config.yaml
n_layer: 8
d_model: 128
n_head: 4
n_kv_head: 4
head_dim: 32
d_mlp: 512
vocab_size: 8064
activation: "geglu"
norm: "rmsnorm"
norm_place: "pre"
norm_eps: 1e-05
positions: "rope"
rope_base: 30100.0
rope_fraction: 0.75
qk_norm: false
attn_scale: 0.177
bias: "none"
tie_embeddings: true
parallel_block: false
init: "uniform"
init_std_qkv: 0.0523
init_std_o: 0.0649
init_std_up: 0.0749
init_std_down: 0.0749
optimizer: "muon_variant"
lr: 0.0072
beta1: 0.95
weight_decay: 0.0
lr_head: 0.00804
warmup_steps: 200
schedule: "wsd"
decay_fraction: 1.0
decay_shape: "linear"
final_lr_fraction: 0.05
batch_tokens: 16384
seq_len: 1024
doc_mask: true
train_tokens: 98030000
steps: 5984
dataset: "wikipedia_en"
Each number is 128 + 32 x the weight over the matrix's rms, rounded and kept within 0 to 255. Layers, rows and columns count from 0. Numbers have three digits each.

# layer 2 MLP gate, 512x128, rms 0.075, rows 311-347, columns 0-127
167150162103139147115132140129087110102156148143127180167153146118093142159058150154120147200131120201135112138084076079116183142127148125156160086163178116137137092129141114171182152173118137141126101106175115068090101102132127181132151050100145150114155147145176160101125122134116085088173078090115154133168122095154067083099116122195125084199145164090083129118162080068093127110145
157139164107162112118135109064168119099107145142118136130154101159121113156104177120073068116134148178136130153112126130114119123104079143152124148165115107138130138122099111107120154124164140118160098124134140102143171126155159143128125118187114134124118147187095112118136166136135108110105109133132135121111146140148140151112120128139165123165142152135142129098134158161133173127174
124154078067129122091136091139133105075091162187179171141109147138092146136119119121139115128160205172130116144114070164126091082143109091156130060176159155084136174082122124174152107108065169158111172130086103098083146095191094203126112086087135129081134150171141113103110157144093190189083149118135140167122125103153103127117111148089127067104127142063106145170136127157170138140129
161145142168170109126164140144148154176150128071156152202130079167145098173131156047094167118163095150140097099073121115052118117122154160181141214104086097148066068120092185111097117127131085124128148108143066132102104096085122150146104133125137157161152123142160165145100082167178122099128130085147093093167166103141140120125107062147142155105168094189133187136143112140140135121158
106148106101133106134114140104141131121118153167116141114173084121131094151079118135108097061178102136130150118110107123108102114109163111138140104185136144159125144189079157113107099074142098151139101161107091102077136169124114132154158105169132118106082110158143101136125151124100126124153104079131121107090157126095040141073136135151101124097196102081086120124133131116151166164141
162140110160164144120134140159137159114198152180160112067120139132062098152102138146138239169147142167076175209183120171150137130173158102141136188148083125157119186089096131132133146172142099080134092150116148162127168123136123114113153121161127098130081134148102127121120097133127179053138087155088140073128093199106109134117108117155104156124187122166144179129114142102133170150088
150098114094135119165122118181115175143121144159129184125153133102169134111132175100155167137129159130119110114174132070093035175134100115106116096204117204114088186163125134183048136099142097146086095155110150092125072143143167092133094162112140107117100101120114164187158155137151145098126115066069107163136167076066129086049130062101149171066159110119135096148094102102136140074170
120164089145137160117105107139140172137108159160149152132155095220111037083113125180113100140083120117104156119166170066103082133167101124205085155110063125091114199119084186148154115101167119108150115157071164063155135122109066131145143092202111090155110150179098122104109096061166119150168145112116101132117202156112122143137147124148141093126091141085100106146111174091138181074117
039139097105176119142118102142085146155175174147165053099122116095124175105121137109175142126123184121116161149161048154132149112119157118108103096159092172119159110167112173110177138135112140170114107141146121121139086144078178137157101152205139144107131130153100212145107116129119129123171114089207090118158160143096082074135122172121161103123190133139116098123070166090146120112067
106079097090122039143054164096142126084185142076197119112080052152045129135126136140175136073139109102119128158111121134131114199075160094133144168085182109133156098153132131174143128130083103128179132085118167124171109098112118095109109101134060138082140112136153088114177115101132111150201104146113127121142086099132148075043139133199128162128123130131075073131145131145139127177132
171131086153151113134112154127112111129105136104193161139136106144096096137138133086116119118170100129089099148089163072183107091110130145050169116145107103133155184137132158130037200169140095142138104187110094177137109074158129083076120164084114113157147190156147196156152076083133110160101116155075071093148131186110107111145132111092147165135111136125218176126188111117073166125173
156170159152122160074149123184105132103171103140135099097151091124101074164113188082096152150134077130157142145101080101147123090135114168106158192131146113161153136121147094124156127146128147104155135100127121090153151150130119117132173152127152138141151101119098111128137109113118144160110137122142172176135127122142159185127124138159137102130118159108112149130130116143134172140176
102121224176069085155117114102083118146107089141031125128163139083086159134205103070208215213155105126142119183140154174117107119138154134130081087077073186166158127076094092145108123096185112128101118122192093122098109181127148119160141119099104083164130140132146122128087118180136103161094076123160096129192161177112144179118136067121121122171202062070106120157168154064147105149098
098107130099174176155062107105112124116127140150133096127140129137144139139111136152161098171150095123102177105191154109120106104145174114143087128176168153096069179079135169164138091132119181112137096135051159127106114153112164122123048133140124177091137104060134085135165154113069149155102151143127149154141123121127129133120113133173149059138135147145085146112117098108143096110103
169152123137181090105111101099060078109134084132062094135097136177108062177096077058136036214157157183141148152209092070122130114092103140160122171103215136156162110122178095048041098109179220144167091146202163124120183133110118130137086117175049183121142131094142132105127149133141072167114188170051159121135150125155107150130146122096149099124160161115145158125125159164155090116135
138134088095112185112175134134160148170128151131111046134068098139118221101124098053116108065150140118088062082123164134059175116121179119174164161162111064098130073158115152112151182078144182108141135143104113089114127052154125148085162119151145138136057145162103067087113089143190129050111182143166094151136126110158137079119117143136119114106104099122154119151144100129134129137159
132154176099090103123166176088151058099187145071118123092102159219106108145138108118158115112171123095088120174122149110098152138122160086155082154094134085104168103105112087130147148155121115065157084135118132096138145108122171143143104153065101108158077084111140186112109138111133105159166114119069105099131198125078100109163125073088073139129134107098103160094128112115090170105094
128106185090111100112082057170154111176145164158152183162072165103073128164169144107115109147117102106137188132137179171145072120152127104126141059162146129125100078084118148119076170151089117168109117132104190127160179145167133138083149197124126127124116078176094146133175099162126147154105129130103175143076071116134117123127159140123121144106079134136137140166109100239083166128103
129126146145075148148129091056074166137154100146056098103071058109139146063099118086147084080098158120122161100186140131120123169127148091126125087142130084109120125145217079101115120132077157141147126156139110100140148148118092176115135110160067151114117179146120143090166127128090072185173130125122138095109092133073167085137066171103137168102107102191089161098073162176184110172081
082110099123151129131131115133157213148117129178171116120169087084066112068114079175193141131118151156085079132152090114134088086126131167148089192071149162150086160153099172075106085065133093165167147124124092078218120111189117154143125124132108084104185115160090113113114126141198099111103121116113067165132154127132117117126098162145074181112170111104100151145068138190135098103126
124147159066136173112025099110110148134122083146138157035126137139140189151138150161104110072044172128127109169177152104133108116098104162123038208153098126079125091118148128145099100157163140122108146122116183128166111118136125156122119139121097121117226053155139145102127089154056124148155123169076181091155119088129176114082116155137074203092084165176099142195071082203154149133146
156159168113157104162147118149134108180175143174184116088108128083175206080111168086146045146160055124115090092136099198092101151124137153109118092093101141174155109144157152151096149181139101107096108039103092215091164132034177116201150107121155078105175159117161095126171138100183187140118129099066110063160102098105094132161129163129152146111151072133147130141183143119162130134178
225138134129121180186062076129126127107060117110126157096100179071169116144097140161158154061164121098132097141109116167133073199086167169137144115115126153204155117125156075152173182111090079114144123083143139130092113119131078108105137104153118055121136102141112168063100146125087137157135149160118137136063123136139124138134117179114128103128101083100130088126173085106111136163164
103159151124099097123098142113098122192128109073119111101121156099099170144161159187120106208127192158135134102167112111160130182125128122159111117067102131112134197112131122101157128092169117106154106169108180125190144133114142130070190128134087093109143093195130126115072149072099104125143129109133087054082142106125066096153142169123102111122139132138139153125111170091105135137084
112141150172108102184151159116194151138138077162162145124167113115147111101119095073140167104098172084134138149091173147132157177138128093133137163081143050087143153203096096170171097072070149107139097195124119106137230138122099110095168159134121076149137077155101105202075127128136203099180185109140062143137115139097113197190100151139120146159168131119175137116090096121133191216174
142138109099145088121111174139161118136176081075134081100088104165092089126154043151129076142133138121130144121092131097164092093128107144130126161201142127122105140072105150074114161091113149115171126127203124193121120124127139104158090123205160168189186127116169120113130187158078094141175090147123119130168170123161126104155157173074145133089122141133218118120089139126088147109142
135184116124055133148167139115121100171161103093047107135111061178192164111064129063186122151143126169094158109107105068147165087097110121098164150108114096177161183142179058119118118109138117111121119159113077074130126177055091106136170124129142186134136183108136120139117094170171114152115101137191115069134114097166109110076105095176096132130120133161063101143159084073110091064068
102139156139142140077147120088103135159124113080157159180106094177099101142125126106121114111127132110173101097077132080126126145147101109163099193149095071086117130103173145103103122143134073166132102088110123119186143141130130120142158197120170073182134139118168154112095134175160083138090150104095110062157132147116113121134125138160123119130114174145100148163110080134137146101173
131150084153155109126173104127144161082123141075086156132114126091138091158154120091150072087107151119173127124151150131166073135115133094096162149160121124203120100135128105153124149131151172113137100130078100125060162145159118134141114134189103155075094076130130054091145112156113108088173145170100130154150094087180121092129109150070102111123199095100135062146160115055110131185081
092118070117126152159110124115084146134153099121103150130121121138140170048098130118101144148144103171093133107153125114105123112119157132162115080108137199131138175105161122069093127095131103137103187106130129142178125154136117171135152138109090139107130148115156110140091103175107133131147090086131101169106100079150141145149132074092125153153160080089137109129111142144195127094182
177168150122132163042124168130180142160139206255095114124113170178156085140097142168115157154064087156118134112119141113088142166148136144143141042124151204151114095186200132139143117141159112097115151119152096059130115118172086149144140070157113161141111174119163156177171123173116077169129123150136129206145154107166106134095119135089143200122180111186086154119112176106102134085106
110126062106151135144099175138149131091124152112123157119094161203111113060128142129170151105124128115113145167140092114040178116109091184145134149078118058088167171147094179203114124138094117145184173171125074094167137109114146126073129085076126161137156106148121071076146175113100114150127122141184165102138186057090103102126129108150136141182090156144079112155040104060104144112121
202143171108085136111139097193125149105096132132153169184122138119102098157104088123151142142184146049142148238101125084037171146114125154117131112165120145103068113166152153155166142148186085160168119149143163108107116162118134110097132173124137153110144125132142220134140072180093099085177121129179105140078129085087117093099113116105094165147157109144038095067089123130079071136101
155153141143111135141108134127183077134122100111090088141143057155152090131065148125199109066173126137070134125144122109198148163117073105099092126078141120110128144132126090136058146170145139138106099088121158163113041084131065148124083128188131116156122154128129128122114065142135096087108105148107107099065197159129147096105103147177114108108129175121130125177126121071126124129159
113170087117115068153121090125100063128133096060109142134125133130160193112104121115145150123139116126150150137124094183101142136127171102136104164113089148099099087083161111158130143185172134102106161140130127156112114091097113154086115139124098137091167075159133149161103130152094099110096088113125147148079098106169136106115107159123126144171096176139092117189092139142135115090084
105161126136086104144108159129166112111111178155129127143174132157158148123124177123150121208106152163065098166112097125154157078131113125165135096147101112150117124147143140068076180112153188077145147135208080129190125105153217106090153081146200071091126180095153085157122065147142102171103159088111154090157178094114126101140099150090158138112084139145136166112116095136122069124138
097087116099133107108169106130134103130139158170169146186143203034104119108158134097074139174138171085104112121118140107085102100152085118146098137145162134125117104186174111125097110134114090097151104126102105102157145121139177130122101172098117137150134109147178136125190082006154141103150123123117096127177185098146130140111137110135113094151128126116124139148087136124080164085156
# layer 2 MLP up, 512x128, rms 0.0748, rows 311-346, columns 0-127
140097086121147105108082097113144162108046154143155068105099101132129133127196128079096121089162105166114087126137135122153160151140155121172166099118123122118147135077120151145147110158111167080176118107116097110191128119134072130148163061119099140154162124091131133112128110130099122169206127195167111089093153155141054097100112148127124138146142132080136162114077170092120148094181
153139143119154071117123105148132094117089120129127134197073202143109077182105194085121101101121099113150099150067094170100106094149093138105134193142138103123158119160051102113093178149148172161185105081120180164121141086196151191135126104120171147115178118181172133110114161134101134145081105165149093145121152150159160156087141142104095181184053188084170136153115175170155166139162
103150149211110129140145138146114158167156115096123125150163132114147097101149147125097135154108072105125137100101127102125151127121120145118118185120104105149102064173154145104091160169129103108108129111151109128142092121085144091117113149126143120127146103123135166136149095124145105063149116158103109137104101135091153113133136106145141168152108128181099112095127145129093112102116
137180143112139139115154133127106115145169168132113138134146192138143173173100148145135111115086109100149118142107094116146116118199167124154117105114177160145191140087107172121144132108063081157164104090106155102072166119151155117178162071133092144087095149075112059084043099165046122165123128125118148180127116113141107144118174173073126111104159111077145095123181181111100120190077
153187158142125106137115132112116127103155185155097186079179051083161107114099113114143107112169102123133180142143152123136095151126101104116164110169135117182116088148117062116142087121128149147132110142116092101100188181107091156147115114160137120141103159174156134148151132094085112101130086106138127169106127130102079170105138127138107139086209076124129102124100124120125134179140
087153123138162177099141146113076091122108042068106183149168086120141163106149128119133069141084176104146137123154158129066161130083105098164124145092157146103160106146086132077167125089139128159122152132161126120105109140110113136156087072116137149106115129140141103118119164081113131156169153100161096112122083083098159114114132122109141128096109122129129101130130123150141059125131
151141077125111122131122144144186109105180159170143118140117171067135095111087132114091086147139076089154146101113133223156138137162153203147140208125175179138178117111100172152070091178131091138107133121141127144098132134142184116165149117147124119180178090078093086133158122117065129149119138123067146095149113093136203201118209152121118038095151148150159096109149154087107160137172
094087087155095158090127097128140127109123141150125145146121137229149058121124172098087152153096128161157146107065110089106111110127113071153106121101112118130143094180114153114097159119196098120108144120102150082154076133149135130146175083125148101121083122078099080120136168085140100125182140186098118131115106196149126124123140082172075120171178100099099143147124126121124180087154
053154124128201159133148078170100177148097152140178040102125129115101144166135117137121132130160140114176160156161107160111154136157183172172151123159145139135138153177168106119179174101138154164098091131184132153158084146127148151115123122115114090135097141113148187163122100091133165143144134136236094115136157150137160104120101123123149097093191158126130138098080165143145147100116
130137138134109115153134081162118132155073129096108162075149134124160125152203085189107082141134151124113181200149119132142120091143126144118133087101075135094134189112116126088178136191130119134122150136101147160173136151138162136169139141152182189117133099148115157141089131127152089117114138103211158102153126131144113129075133138147160163127066096080111120119125121100080085049046
189091176174127137156128098084122076141098176132125123132123119074099102132135112113134089148142104179101178097180162105139116110188205148099167093177119088111083125134141117110062153169187143105117158140175128132214154119150137112106116126115155142193122120133132150105178072106095094104116139145164102102128233090133086173137124112115107155068100154155188138124138125181143162113169
106140136120081153149150104140167103131137127091122084104110158142163109122106165089095131098154143147153103191137158130069108073126114147200059173109090174132110064201096083101101128170103094070132097099158179077129137132165103097149149154083116111228100152108091098147115122131161110111103174152140130134138136128166155182113123087171134126113101073095113151081129106082131112154113
122050135080157113126087125113135118132160135088140138183147086120093064118123171236134158175120202187098142179142159131165136179220194133088134105145134192108064110165173121137104114106148102126141106088208134121191112143172174100075120146153090129135096168057131141072120166075079123150109085088075121196142128101151168112176143087138102127085108097071079111117129188141126104119116
156143130107109159107108148130137132141129128152155121138114129106093134112183122161130087120125164123127118144141130127083112129117068144149152084117103116119164091107149124131083126162111126118135159082165103133166089158116118121157102108149129128128099110186138192138125087146181143143137154132132100127156145096119117114087095132092094140103113134127130123159133148162134125117098
189112190084102145134175138115131132128096097090127162163122152117206136108104178099126139112103112115141080160084156102086125124184179156202138092127134069106134041168149161161207138118103063153128123086105166115143119072188110167155164120102090110099171187110151074119158133080151137121105140109098160156073148055126198135153083124164150088090118163172108132165175151196191143187136
137110078134130142122090106147080108106139107161138188072120181106141089133185104116153106107111153116138138079160173133125126134149116109148124143144148131106085091134127100069103129144137148087126143139162119134096091133124112131145148153111131188155092152146135155124144111114060099108117138088093067101134117118151126145140134227121197103057153141176112110124155156091109103096131
143147153060108072118179098101140158069089165088143166098090129207144059094101094095116124121202118091100165169101143114115152138042173102134149139057058099153182105095127130153118139154082087091125110158103094094128127219126102109080189128089147058169094101157161166108178142112147101168175154105096158168105087134074087146121121130107101095108147110088086162151120067155115138132147
082165083143133134148177140149102114140093098154133082050173072136140111137172066101131087066126182128105125176156112113097146111127134129183091211114100068173199111128035069132102141102094111148173105118124100096140127113070112118175101142135060046180109161201129088073092162044165145110196135174215113164089079126150125109097108163136141126127186134083103046193134145073178112112162
143074146126130074104168088084090144137126112130085096104136167105119075061106148118133185082121115143138113064104134140119118116093110167137116087139114094109198120147196130149139082102140189174154149093107133150103131141136096078131116157057120189120095134125142095124124097123149149099119099154133150162126073135108093142151136129086204110144106099136141172095143127087119111183098
162096164120123116117110116110075112085094104086145136123121087183135136110085092102111105077108095120136174118149118113146127116067073140131131065185121072157127152104138107122158132121143106168108154096123140140107084121107159157147078134146141137130105062096165131148106109120109143169174128161145173152153158148155127090134125177124188119147143147060169090187176167075075163121056
108092201106117094116133113115181148147089068109117085207112137127094119139159148086208138131106139127131189139151139142153092089155103137125141127107149134139107100143138138089162132134055159138094172156142142232155135073145139102116122198165188153154132174116146124166166109155188142132109113063197147170189138106113095137122185195034203161102148176156142127146168133149139134142088
094142087129150114173163106131161180114115148086097078084182145116082151123143151136063096163121142085195169061167191113101113136098153176136139097115124140199187094109114165160166142083122141125129118144086110131180091060123099114148148108148167148121173152167114118145146081136126092178176181107081122108129114159178167054126167106139137177111142157127149132121145141122127157116095
103099081114159097084102152114151126144131151149177105175149089180094142147130129110127093158123131156097157112180144122117136039136189110155092162153171111077130131131120140153104069126132157114134084152106136132139164086126165133126084122117142176113109148167113127150223133128176130100169125116111162129159166094111130147130140107167150149108095133152151138134087153115103141121115
149157186106171056125170124115116169094108152155106171105111110096150136172107116067128122093110087113120122080039139099158062078120138134066098132127160123162092095120085127164103115130126127158120165067154143142109120090146162148148106105144151159166125101079119140130108136142153156086158152161109195164113116171178149144100103140170142140098139120148165129160123155101098081165096
141133157054136123130146092112099151086175156109130099125053151129156162147133055121186116141098129111126163079171079175098198089146121144125149069098150154159099165146100080138140077093063125148143080113155096182136150093132169143171084159116125113105109065094158121123112098122089115136077081106138139109164155126170100144141115160132165107196111149077090097145168107164110065100093
132156110109149046084088106167190097085201077128189140124058099182091090140096090198125086131189137163099181154154100110160136096163156119160128131168156112103152177058105105087115146150129173097149138123113108181129115175124111089137095091175165188172162125127128097100121216108104132116155155130103057121110177081105137098137132184084141089149134126073171109147143161090116090133132
141125188099120157064129141124121168099108158165108077125100150149117098077175138171133158146105134111124169119178139120158125119100108131117105096112121121084066107138155141128109103124142165123130191156112139085125096126156164132126076124125174152186128078161114154152143126127127156123159158140064116146106119138097101108104148165113133136125141123137169120122093110128111127145134
089090156139132153071137117111135116121089112100160102160118126109142137117121129112104135133123119158115056133094124056078111102145132111164136154147114129142106122105132100082070121090146111153143153136161082161170103130149106119150144155158088087199128151124162133137108132101185122138097130124116116151160141135129135122135105082164122119091178113144105180125167069165113116113203
150148077158120097129115143108130085133104090127127123156142133156167151205121121119155140121185089068073175170135155140115131146098045151117134136131129088119110151139148149153104137200174083145118146151150191147135106077131112121113111113143141116131155165123090158148147129127138129139160163083133149162168134172102126111130116072134136129119117160120137103114119105177188119120161
088153150091098159128128092122109105137137108124106128083126132136167154117074121099172186118164151153103148156107138099130168131099157115135128117105124147143108142113117143073127110109075116100094150119160109137188144194132196134112155090045091119101134085072175154137071116140112122132132117117123103106121129168156084121136090115133069141146151097126113155120140117112147083080145
108065141134179138154139114155142167128123153158090095146098066105113133161174199132142051163088146132133087103151095113183105145174161155127082174130136098114107135118132120121093073115145135136144129134124097109162116097131137110113136155185191089125160087122110124119152139095138128177084170111136146140141119101054101167092113072143129168081054111125174124130167116167184097115111
147127133115155140152134084113098121158136112128146098157155105118135153114124113150127132167112064181152147116119137133164111097117124085159105111157139158114114131095144132064082131146106164124074128060124210149093138180091061143138123175182139122105155134142158128122127087107125161116158149133075127172108080142141113126091161152117160120120103119111111070073158136144165098136153
139148245231096136115208096129135219041139194175138117150191039153134151084099100164143213114118119059172091163117133100108194148135142170096094059164198153083131106119185133124136137097147179172111118108205131115096172120047163129163176185135095126145156067072096197094120158141126108172125057101149165140102244117173155085115118106089157152091187115090179154073102148112076146104101
110184104145197154174092091100093095155111111114152137184179059154159149111096146143157080080130156107148125146136113106150146143135069142096118079127145065187156091114162056114144134139126135120137081172119133130146179181113054152153126123159111139128145132152136077107130097159093101075099157093098140084101147121126124124134073135199116135105136135107098143123134161129136152141206
177125106104147185098110091125109163152137146157162129100148081108093104109080122115096175146170115123158105159167138094111093087142177170107095138165169112115087145093136132129150075142110103104149058108104145074105100113169141122137107086119141122143091164110085135134188163132160111090123127072062108123146116062072167149161137142166137132105135151155114144023164136097061111182098
139155113136101054156081162105157134111107166107150127154112106180136104113138143104160093157164147142057136159145076139151116107128064148131139130139111126131092145167138113109088161114140169114123164156186060119183138112172181120112137122179148101089151134116146084102157065155131101168115134144139145093175181099103109115148078140137141128151091155110119138118139104130143106122157
# layer 2 MLP down (transposed), 512x128, rms 0.0751, rows 311-346, columns 0-127
170139111086128100163144132132109138126126146141126101155123131154168114131126122117157104070060132093120150149142120161132061144103131147101081116108095143147090180148083144136127114101143063104133123164155098169141158155161129137091116187109120146098131155113146112174122120118174114094083097123122145091101166181094215132113162174104102177064025109185179081138116150210123129169057
106144117151134186131133175125132155131139110129126106079143060122126186111137098151121119153110145152129188092207167089148166196109172101134088087145130135126108135108175173099158127130108064112078148142157080099142135142090085108122144115140084094120067122085098141136109111132139145111146147089117132100139058116098124123154156131168172120093170036132096123131132074065092090104108
097163114063086136098122124161148104096103138168164140140095131141103182122109130150169102125199184172151104113116082136135103124133133134172128076162178177098140190078140113147149112127091155151111141142106096106113143066209104202122101108098147131100141151172132120135128175138059180180120145114130125140126136085181127146134097125107141077087125131110103121163125126161178191137116
099093112083107096146088136053097097130154125108148056116127092133063147180113111137122110138100111101143157112070107224138112132105201178137170149094148141156207093124132181108107089138091078110133110113131119110134147085142126140107144098170104146101089127080086119142142188137042155140105119140121073096163139084157117168130104169077116155176185191148172124089127121105123140144116
104114105115145170110135146147122137132131061076133075146081171132131122155155166113102164134082190144131095112118144146132148104132160153131109156091122149103118169095192165098125187168081114100148144100133177182177091102131164153094119116091133147124164105088111166056124105118157114157121153174121107128105155145147152120143096142082157117150078177158134172138147108141123091139124
155127067092127102121106147138147194115195186187148073100120111129082125129088156146134188155120107151083157176124110155178115142185151099132141150173100108163129150085148114156090134196104118067145066124111121164147176121157123118077154168141085067124116135117120136116097124179136116055112127177096153139131116143122107095124104147157100137138168100166125157135123107100151186176127
106111170117078125120083136117129107172153116147162138147119111060128136186090079130134130096111069077108184161126116207112119095119116139149088153110127095086140102118152111147108152116166104172107162140151111164062092103067144129142082122091122179217118152164168094100043094132120055197113139133144100097129085188079089209167123156143053088121165149168184065105166121134138144122151
102123129092144101160175140144106135143169136063102136134088163080183149160163101079121140118166145112135111078069114147134192087112132068108154140096197158114139067144123119115121130189096153137102134157150088211143138109170183087126102149104080198097124115091183129145161142172131128114070095161196143161123062126172178080081146170102109150129141127122137101146114131207138145182132
163105135109133195089171123093142168127131118115182092140141133146138091137120116095114117064173107166129129184099141149162138159214141159097146134145130157116130110192143105127148150126133132138131104149140202112153084145171200099167125087089181110141086138117151148105135182173173141195091196125134139137114114141138151226111116109072101114126139129181110134123153172129130130123111
103099075102124072178045118117171157142157122057189158064064071105107125123133134124141130119164120047086099147127146164138134189064126092122153143104181122136187123184129144143135153146118108142153158094132186151156118051133136120130122137113108151076128146182138118142151134145169148143184145139123129137159134099120097070029147137124166183152089169141133107086113097178149152131110
085078162100125111071178177101117180160128079173150161133151147135117132070069158173144164168124152058148111116104115142097095107075054117092100061129155075126130130144081131162099088133163179145125120110099177172166090154100083145101133157146099127096140098107151074113130167127153147168133127088148147119148145142132175106134100159111082115120089158112118099179075150100115151096126
184142137150201144129115143146079127104132141122120160146123105134138153126156115159167135134087111113088116100128143141159145164126151116061185097098162093138129194073156161158146122126158147161096161148096089160123114133096158177135090087169147123071166084114146131093135129157126155104168123089121105127130104116075097108167114156104116158145175190114145108190147094168121131106135
139146105087165184117096141161126135088134099111219081100121176152161132118069143128067109075164094106097127111143123092098153119087126110089119146147127074160156131162127126110125149133064131125164133143081158129105130090139118082156092176168121142069159093144136119168167162132197150067155154079134153084028121095114073157082107129148141125109095151183183076155102099144109178135146
103117142093170188150132121118105125112138131128151093189124113133179182129131134146176089188115085092110149114170161128079094104138168153119095155159113147130083142066150167149132086167118150087128063129090143145099132131129158135124033088155112114085163091070135073135218146113104190119125144163148155160159138109092129118133125135167095066124148124102105144134134120103137097107097
128114117127067187152164112156162145149116177100214090121115146069128133136159122117165199081138085079150108086097202185129138124124115081092123191111127105165087104142111102106131131081111096074136128123147156132124114117126130119127136140108132137107079146215135166133053129083160120097116134106174148118161132077092125151118164165083175098145151065107134112140144132203099165059105
132120121116134179104167133142156153158115142137119056087112108166082150122106075061070154089160136171121046120114200157064161118098157143176186179135118041116140067168129185098084185078148195090116124155145139086115104104168087150058168116133144125159066128186085105097154071114197110064120177114155141162119141085147119112087107112121124097116089121114164102161127110123123134132153
116155102127166157076088069168112146124067144147150128148123100173172137082073154093118137132151118156170147113096179078090088102112156128082180106075066115143147146128123167179131117127103110137113156130116109171101135187113089116160173099209156095157152172137159114134130167128118169114106144079187122129114019232120109156115189154170171113084161113136197125147144102195118123137157
112090146148109095098159061185085074150135124137120153102145074167082141187179091088116112097107151084115162138162171123130142172140157115151119084113172073140187055122057102107023150111119070197144127133117191115137164150143186111144140180145098115167179151217104102118190162078135162142170138177155166151132122126151125055095144095139104145107095127125106125150126094138082091133093
145155101115143159081113157179162140067100169103174149094165136141103130174176113102125113122131147134149146174125119151147134129119142099072146139119127134172029126108077140090148116157163083073082133131156097115120093092124200154105111114108159066109139127153108131110073121084158178128117157142137151113133183075152119144115091102180084130148120131150114079114158120104113135065156
114167058129181100130129150165204170170151146192147161100199077073101126110165099176135103113165140140059130149134139111138092117108187130147130148029181159160112162159065161124084096092159089116120149128122117081173096144131106149115097110092198089143171083171091104094122109117155141146103161150131088101189144135129134113148117155142066189085151125117106146135085136154099105105136
115154164131096118101125114157186166158140073152143098090119155150159193174099147149182050119085129164116134087132154072130129160164077114094095202171092139120129104108148178151170096184103126147072167150113118146168138164172108112129167088099132094104188040112106087105120087092120112122123092130106209097120131126089133111090124157077115151164109185141106213175104141158108117148128
190179186149130114123144140146107076144126114203146086090135141122143163162101161047150030142144129153134125114148063187141142141149092175144120129095133147153120094084135143122129162200121148100098132143138121171105147136059183083145106050120138132096172164114142116124154167110180155126103102111102107073122113095091120123101141194157113139147137056111107127174170098079157102137189
169114118106065140165113129145143160175131106065131132129063175080153162128138112137148111099128106113120104150101110176106094184097135176160132147120154130197079128170152090150161161103119102090094080088110108109124122106143099111138150091114152069085077097119104142074116156100104112125155130134150162145077085129123128118151132095092122091089116156129170094086169091133105141161130
062202184121127122155170158065138160195131133080105163082154156146106145159130196169133124165118122134068127132099105120198106104101120144133120168112133105108137102125127159147113122102145149157143116122161146096174080149087188142096123115106096125157130105169122133147133150108158163171169141138127083125074121123202112076100103167087109157138176142121128158126116167101108062106109
120175111157109104102078177159105114136100154158176158077064137118109093077064195106104118104090173138116145114115172102130113137123166150144117113151182096139100137121109084084126183089032111145136154116152156122125028179101113156142158125123157161143124189149140065171105136126124107165162160117117122200108141113115152106130154090135087142096106117146133097126061110140146139122108
112149112162099137099073132147108074083128123130153144154104088142078119156082145121110087084070128154093162173203127169135130114110095124122145096117160127137176179093158103114128100138191202126104111147073124146097127158135121100154163094162137108165144123113074077084141138203120155147102142139146112108120124126142099088142113124195097115198136098095115133149131139148084146132162
137220147091086121159171144123118137186147123070078071138117101173176152105061093080167139155139132179095134144092127091146163117129135107110160123105134061192130184152139100153093112085131100106147132149125093090129109189064124107167138126146147163088106173132137135142148101162174140162119127120148112102113154114193109092071119094148115104145100109135090118149148073094115100101060
166125080123110074184128140125113087123146135150101122129147146120129139138130116174133109118118135145102149149176140197135118141107123180113136095102145160145120115157115115181180112126106192102116125130143132113086152117102167133111093072097111197097127136138076097112178128120082168109173126139181154180082115088141141129108158143092157136153124082114155102104144193124127133183083
132090096099109134112158162141108154109126098048123124124068127126130073128119127090158109133174130129133087152162106104176113112106121133095130141135117101147066127120094114127128161138126156168101118185124099169087150093158124156144105079157111145080108125132099063165228120116114110092182161150129116205160119115159108128141141100072117120108132131160171076141146105083117169163088
191087133128105113122108162174137138139093117143130114181104110109096084191152138123064139149074133128123075089122109165140112134178076129107158146127130122132177140123130130137127127170142141154138108138100136149115124063124093084128142198152187147136112175186068116137165086101124118116152144123155174106120174103095150147137116111113161090140092165186121084129137124126111168116165
119128125097141115195038151113164190116126141141139144076102172086108077159126166066175128148151104093130104138122067178144168143071117096131147117142092069114120129145112172156122152143125091149114134118103136178095169159131147150122170153086074137151163159144121094109072139130100118180177132137103063151141105113137105118160135177158123078139201123121078131066075118130102129185134
112158071145145125151066132135150138086113163087110133095089147142134110078148149148144109109144154102110145159150110126084153092081096167094147136090119042099160126122086163163082121099113108145164180154158059094155158129102163109082119092092154167139135080145126121117133181111140119145124112134199137071148176112093072091145159129133127126142133166139125152168043077109113193114118
139138132167165180100152104093066147089150159128098141094170108184178192107130120111109150055093076119120136167128144156182128095156206116110108040161172231147155172129176108102066119119106165151158160104184161119165125139058154112214170163155089110146093106108152169105134179118176195132122095149111121109093209101195164145123133104068119093146186134109179141120157110120160183112181
141086082145160126148145087152077145094145159173171147076091136095106148138186142127104136149090115093204147140165145131092089126133173104138121124177160122124167134101183120126224142135137118137152149176097072091133222140129178123151193151095073153105131138137161135144091165160100126183146119134142136138181091067150101174166139123126187143149133076105106156127118168186121122135181
188136153144102177087102088151130134139116137091079146130124103101136094056098167162091181122155143148141103156180095134152138093117146158144098127136204140101059101104165088122158098150117113113108117144080148126071117066135138131096074110153117132163118145176084141160132205175146125121125090065084103071142101067140098118115120111134127137132162155142125109079147142136116169180149
156073146097147127113119147165092155122140045094123114131080127114094105163104092156118148059126130148149179075135142088121116152129204124114086147124158109103121180119078109169175090141123096152131107099048163165066138126085029114131137161104083157108131072144133146099110179126121164126156097184143109139105093178106128194094143100218104161155109112111144132143149141105106178129171